python train.py --d_model=320 --d_mlp=832 --vocab_size=19322 --norm_eps=1e-05 --qk_norm=true --bias="all" --init_std_qkv=0.0305 --init_std_down=0.0 --optimizer="adamw" --beta2=0.99 --seq_len=768 --train_tokens=860600000 --dataset="wikipedia_en"
Each number is 200 + 40 x the weight over the matrix's rms, rounded and kept within 0 to 999. Layers, rows and columns count from 0.

# up: layer 2 MLP up, 832x320, rms 0.0396, rows 377-390, columns 240-319
# down: layer 2 MLP down (transposed), 832x320, rms 0.0276, rows 377-389, columns 240-319
# gate: layer 2 MLP gate, 832x320, rms 0.0422, rows 378-390, columns 240-319
up377,198,213,170,178,167,202,210,239,179,184,192,165,109,208,187,173,189,218,139,258,230,168,172,253,205,180,265,207,173,196,214,193,163,197,254,258,187,184,228,239,203,144,259,200,206,212,105,196,205,194,239,191,176,207,214,143,184,156,183,131,185,174,194,206,166,171,198,176,210,200,178,134,217,221,281,175,242,200,294,157
down377,196,210,205,167,209,214,114,173,121,167,208,183,149,240,183,241,212,233,240,207,209,275,187,200,192,251,234,189,189,216,152,188,211,221,232,197,235,155,184,254,173,247,181,206,230,188,185,135,195,200,167,155,209,214,209,208,233,127,134,229,169,213,211,228,195,137,179,226,206,176,204,206,199,178,187,176,198,176,164,170
gate378,157,157,255,179,206,159,135,154,174,186,185,218,140,170,171,236,247,247,170,216,202,77,150,226,242,175,281,222,213,234,164,178,208,187,170,224,208,234,252,250,225,167,181,185,184,221,169,177,252,243,211,261,184,162,247,171,257,217,184,255,190,213,197,217,141,180,110,167,255,240,213,204,207,115,216,242,129,245,233,220
up378,215,217,152,187,159,201,248,176,219,130,261,177,200,220,241,230,200,183,213,195,229,246,210,207,113,224,168,196,207,113,197,153,213,102,148,208,214,145,100,87,290,192,217,222,193,237,196,219,188,158,205,213,202,200,184,239,220,205,181,176,161,223,157,212,211,234,255,256,206,210,207,214,227,204,234,227,176,212,178,249
down378,158,197,156,259,237,214,269,252,184,218,224,180,207,184,197,246,251,145,198,221,127,185,272,221,164,149,192,248,151,168,175,250,182,219,220,164,243,202,115,232,229,193,218,240,204,172,210,146,141,199,230,178,123,235,232,196,203,178,187,160,248,143,178,163,229,195,156,135,156,184,199,251,252,222,191,188,139,249,211,248
gate379,202,166,184,252,193,185,221,140,276,213,232,169,203,223,173,182,180,229,203,225,210,173,109,289,208,161,153,185,221,206,171,188,167,277,192,173,236,186,149,194,163,173,134,165,215,154,151,160,163,202,166,204,238,190,154,217,194,230,200,175,259,172,167,216,182,128,197,205,120,191,229,224,155,261,167,246,184,177,207,258
up379,230,189,195,228,103,191,217,147,202,211,212,243,245,166,150,213,195,226,198,202,234,239,191,190,214,168,197,281,236,184,177,303,231,129,212,190,239,279,153,177,226,194,168,193,241,184,226,200,187,181,152,221,182,186,195,170,158,215,241,235,250,196,207,217,230,228,231,246,192,190,169,179,201,194,233,149,186,180,153,170
down379,222,225,195,151,253,209,202,170,175,266,188,300,185,166,178,237,208,222,176,201,192,208,141,232,97,204,186,158,132,218,95,233,191,125,229,207,209,239,223,209,154,200,186,156,255,222,188,259,183,185,224,189,268,185,205,205,207,168,221,206,277,123,172,218,281,236,206,160,222,182,201,218,179,131,289,226,180,192,200,143
gate380,201,264,190,206,199,254,198,218,182,137,216,184,265,236,250,277,266,198,168,252,252,166,183,191,205,232,221,189,189,146,182,217,157,170,248,185,298,175,195,207,197,240,211,199,165,157,253,175,234,152,196,151,160,164,191,181,199,173,100,281,270,171,262,220,156,239,211,216,209,206,172,190,203,192,228,206,186,197,146,115
up380,193,125,237,225,201,150,241,205,136,192,149,183,192,212,219,170,255,187,158,209,191,193,171,175,212,276,188,169,212,216,165,160,228,267,226,244,258,165,212,198,252,186,247,282,226,147,190,194,159,206,189,186,157,127,170,125,175,136,218,259,268,194,170,226,195,231,145,220,217,225,257,206,185,197,231,259,211,203,152,220
down380,206,216,210,165,120,212,139,245,249,210,193,222,179,60,219,235,170,179,213,166,233,228,215,257,189,194,177,225,197,194,190,252,161,166,143,190,222,220,172,227,198,206,138,109,226,181,223,174,223,195,237,188,145,209,212,217,259,215,168,215,207,135,239,219,189,201,217,248,208,153,135,213,249,230,184,146,153,181,199,222
gate381,177,206,181,257,116,222,219,195,351,213,271,175,239,198,185,220,260,213,248,98,188,166,141,140,226,223,219,190,156,109,299,172,192,219,177,224,247,198,171,168,221,289,192,221,163,186,258,299,229,191,232,246,163,208,228,236,150,199,234,180,221,219,157,156,167,185,228,169,223,236,170,163,225,204,197,239,174,225,224,229
up381,223,204,281,198,203,203,236,177,201,210,250,184,259,256,201,223,183,245,185,152,268,141,187,170,213,154,149,161,120,262,121,234,228,170,202,186,235,187,209,312,223,229,245,171,166,132,189,233,151,301,206,283,155,184,188,189,154,223,144,193,225,141,284,171,186,246,123,196,239,223,202,184,104,268,142,172,189,209,222,151
down381,220,165,203,203,152,296,253,175,124,119,160,195,305,144,265,350,265,255,175,186,257,218,189,253,194,204,161,233,178,147,184,221,146,214,213,184,220,245,268,155,178,170,180,229,123,135,250,186,220,185,97,176,146,302,225,216,209,172,137,158,241,125,153,263,143,191,161,154,134,245,253,251,216,211,244,192,281,229,315,181
gate382,184,178,169,214,188,224,233,179,241,234,259,108,210,143,172,204,196,206,211,175,200,179,240,224,192,240,200,165,87,261,231,162,176,178,232,192,262,259,192,186,304,135,153,229,210,219,189,228,149,214,176,200,152,210,248,251,154,217,172,225,182,221,148,157,226,210,195,209,181,188,177,167,165,198,188,217,117,224,233,198
up382,200,234,212,291,220,186,146,139,177,208,153,189,185,237,166,166,147,160,141,188,175,155,177,134,126,199,149,196,213,197,241,222,196,211,175,218,220,233,234,217,209,178,206,185,216,203,211,194,215,171,204,208,177,196,256,222,181,194,162,200,188,256,308,244,207,194,232,165,225,265,199,226,188,211,244,135,149,216,161,124
down382,143,223,212,228,219,250,132,172,265,202,194,207,214,175,211,220,131,147,217,166,230,231,229,280,188,176,183,196,159,247,189,213,196,149,206,236,206,207,156,204,265,222,159,163,234,261,184,228,238,178,196,190,147,190,220,209,208,251,208,215,150,201,155,184,200,203,185,230,207,172,205,187,270,271,231,178,191,221,236,226
gate383,84,207,160,225,164,209,138,203,171,216,228,239,218,108,137,176,236,216,181,203,177,197,210,205,248,168,149,284,176,200,213,164,166,241,226,149,263,143,168,185,158,221,265,255,263,224,169,203,266,132,180,177,204,188,159,255,166,268,176,231,247,203,178,235,199,220,129,229,157,224,163,235,247,170,188,188,170,197,157,141
up383,198,185,238,186,208,192,200,240,195,262,184,141,226,164,125,202,218,185,231,214,177,219,136,189,183,195,156,275,129,187,144,207,198,146,183,213,171,266,233,145,231,194,231,233,238,156,261,160,192,51,163,191,135,161,182,170,233,194,275,182,208,189,212,167,140,221,245,195,258,211,185,234,189,142,265,231,164,124,150,150
down383,168,183,209,159,156,186,196,183,218,255,136,200,191,206,157,197,163,249,163,205,159,219,228,291,217,229,138,223,230,159,169,238,206,123,205,204,219,205,241,219,152,189,217,217,231,133,189,275,239,145,219,182,205,177,217,231,115,223,182,263,218,94,191,213,181,232,244,234,202,211,123,124,145,293,246,131,276,219,185,171
gate384,206,288,184,216,204,223,254,139,270,239,213,211,162,169,190,159,171,173,247,203,227,178,222,224,235,244,330,146,225,127,222,200,212,264,168,236,235,252,177,279,284,205,217,206,219,111,223,237,170,132,184,187,124,172,198,176,208,112,169,233,195,233,167,309,256,220,205,199,130,235,255,172,217,289,211,235,180,253,287,162
up384,201,233,210,235,216,182,235,46,209,200,204,189,181,247,160,201,149,176,206,278,172,191,194,185,202,207,212,241,109,287,260,146,214,187,158,218,207,190,216,167,166,268,226,167,168,233,168,172,162,238,176,236,180,209,188,175,210,214,143,161,192,264,261,210,229,173,208,194,214,144,140,170,165,202,176,160,256,155,208,184
down384,235,211,168,226,174,189,238,263,297,205,159,312,192,214,236,219,89,196,169,137,148,195,213,187,253,167,148,234,222,164,182,217,292,149,176,214,153,204,223,224,149,201,125,176,126,200,205,202,281,203,161,210,210,139,147,205,237,175,185,166,184,223,194,146,248,172,242,150,205,172,103,189,180,200,184,257,229,241,197,199
gate385,195,212,88,206,184,57,194,212,214,331,232,162,251,171,147,184,203,199,243,209,181,246,211,280,177,227,226,265,209,155,199,236,204,221,214,281,210,197,205,223,251,265,205,213,216,176,205,214,213,211,191,228,190,178,194,231,231,155,224,225,176,248,156,189,174,233,276,197,175,151,180,207,145,189,197,216,192,231,255,138
up385,273,180,185,127,269,213,247,204,224,165,231,270,101,184,276,219,203,208,211,244,212,189,172,125,202,207,253,168,187,187,152,203,240,205,166,150,189,198,230,241,94,159,193,209,221,217,233,154,149,181,174,148,199,175,284,176,255,203,238,126,246,155,201,236,194,156,155,262,183,229,157,288,244,194,252,176,156,206,176,239
down385,183,195,251,248,185,184,202,151,263,230,207,227,180,176,138,202,220,265,254,163,164,220,223,172,244,263,155,184,181,241,100,241,235,197,245,181,204,209,133,217,185,179,164,200,247,198,221,166,261,209,187,174,166,157,287,140,230,209,154,173,245,197,234,166,200,228,223,248,259,202,172,154,202,231,182,178,214,186,187,252
gate386,175,197,200,252,243,249,186,193,247,153,247,194,239,177,221,163,133,250,217,148,191,214,194,232,254,162,184,177,241,210,242,163,156,184,219,225,208,257,182,144,227,211,247,218,192,191,241,240,221,252,186,160,108,200,165,199,171,198,215,212,192,218,195,115,198,187,178,218,247,249,204,188,134,175,224,213,177,284,200,186
up386,259,188,155,204,211,205,256,115,189,239,214,206,170,189,193,169,223,208,183,242,243,214,219,225,121,218,207,272,160,137,225,237,183,177,171,190,183,233,221,115,203,190,210,199,208,189,232,141,152,268,191,234,234,206,207,182,231,270,178,233,215,209,240,179,235,199,175,180,180,218,243,247,284,184,229,217,219,163,200,183
down386,191,170,203,236,221,242,165,227,164,203,191,235,255,184,190,227,182,146,181,105,193,166,198,210,227,210,225,192,234,174,132,143,213,203,309,273,232,227,206,195,256,209,215,206,243,197,195,188,215,234,184,171,242,240,153,186,188,161,218,185,166,235,172,184,171,199,207,183,205,237,174,156,157,196,189,210,192,277,206,178
gate387,195,134,244,252,182,218,165,76,189,182,217,241,246,176,187,226,204,269,179,133,165,256,178,150,209,195,255,150,210,194,188,205,250,177,195,278,149,175,158,344,206,211,235,151,223,224,174,173,138,91,163,195,218,169,223,183,237,131,193,176,221,195,170,279,211,211,214,155,230,208,240,218,174,257,181,180,197,260,129,218
up387,220,232,248,199,199,273,216,192,171,239,234,184,136,207,193,148,239,248,128,244,175,120,150,180,256,203,253,140,193,192,263,91,183,259,241,119,178,189,135,161,238,114,229,194,244,227,162,190,245,234,194,160,202,191,190,248,180,293,180,158,187,196,202,187,198,162,164,260,158,206,189,174,156,191,238,259,212,153,192,210
down387,186,216,223,154,285,165,176,189,222,229,214,262,204,201,197,276,201,234,198,182,163,239,222,223,206,239,237,191,222,232,164,214,150,116,212,209,171,173,204,254,167,218,198,210,237,232,193,194,241,230,213,213,252,231,186,202,248,226,172,211,202,303,183,192,247,204,152,211,209,194,234,196,184,223,232,106,286,295,195,225
gate388,173,244,112,217,211,214,174,169,216,188,197,144,154,156,118,157,207,245,187,171,202,184,192,210,191,223,222,166,252,211,152,170,239,140,228,227,240,246,133,128,220,287,206,189,255,191,216,216,167,176,223,175,223,165,182,264,244,226,162,268,180,239,187,204,206,194,242,190,251,185,205,194,189,210,215,179,170,199,222,215
up388,192,226,183,243,175,271,242,222,216,282,230,212,232,179,188,282,168,212,222,162,205,262,207,172,192,166,237,180,240,292,196,244,191,149,265,241,196,263,298,251,198,180,152,197,213,166,190,146,162,242,242,205,199,185,193,243,134,134,212,190,209,200,213,251,217,190,184,175,202,275,286,220,235,228,253,248,165,215,176,213
down388,137,232,160,178,170,138,184,173,163,163,215,207,237,148,237,214,206,213,265,184,233,259,211,182,232,164,193,215,229,117,131,218,244,163,265,197,212,247,103,191,162,224,216,199,177,266,196,158,188,187,155,196,136,209,220,272,215,194,211,262,152,253,144,232,203,225,227,212,213,156,112,264,234,249,172,185,207,243,266,160
gate389,237,183,190,191,240,201,179,223,150,214,199,256,233,200,244,182,188,212,172,232,193,238,167,270,189,133,254,235,167,101,218,208,207,183,182,175,224,200,170,158,215,210,148,192,199,230,251,156,176,219,200,124,239,161,157,165,183,219,197,191,202,171,253,175,217,220,214,202,193,244,241,207,173,210,223,207,188,223,223,240
up389,214,256,243,155,216,155,223,227,239,215,190,277,191,232,197,198,110,223,247,208,149,238,176,199,177,180,152,179,214,231,234,220,170,198,187,244,198,179,248,250,132,139,202,177,217,213,222,167,194,147,205,289,282,182,220,191,227,187,201,219,163,208,223,216,240,239,198,176,161,129,208,263,208,181,246,156,241,153,205,183
down389,208,195,160,249,188,232,203,177,96,137,200,154,184,185,236,229,232,134,185,294,237,291,200,152,235,182,198,241,192,180,179,202,178,180,271,212,217,257,186,207,235,218,178,264,144,91,291,236,191,177,192,184,118,149,211,208,192,247,204,235,240,258,136,219,177,170,194,204,242,250,214,194,193,227,199,211,150,163,226,216
gate390,149,188,138,234,85,165,209,191,163,252,261,219,257,213,197,234,196,179,194,234,168,213,180,161,181,119,215,314,190,210,206,163,264,234,233,243,164,184,194,224,276,220,255,189,207,187,151,229,199,146,193,201,227,232,183,248,201,184,169,195,163,190,132,269,164,181,298,98,227,250,170,163,231,188,152,147,213,250,222,214
up390,236,143,207,209,220,268,206,212,262,193,170,238,234,223,202,160,226,188,189,165,193,211,201,214,184,236,179,242,228,220,223,244,202,167,182,159,245,230,176,230,151,199,200,231,158,110,215,170,164,280,227,199,183,147,210,170,253,189,248,133,198,164,215,244,192,207,133,250,140,110,224,265,162,201,309,175,170,163,219,186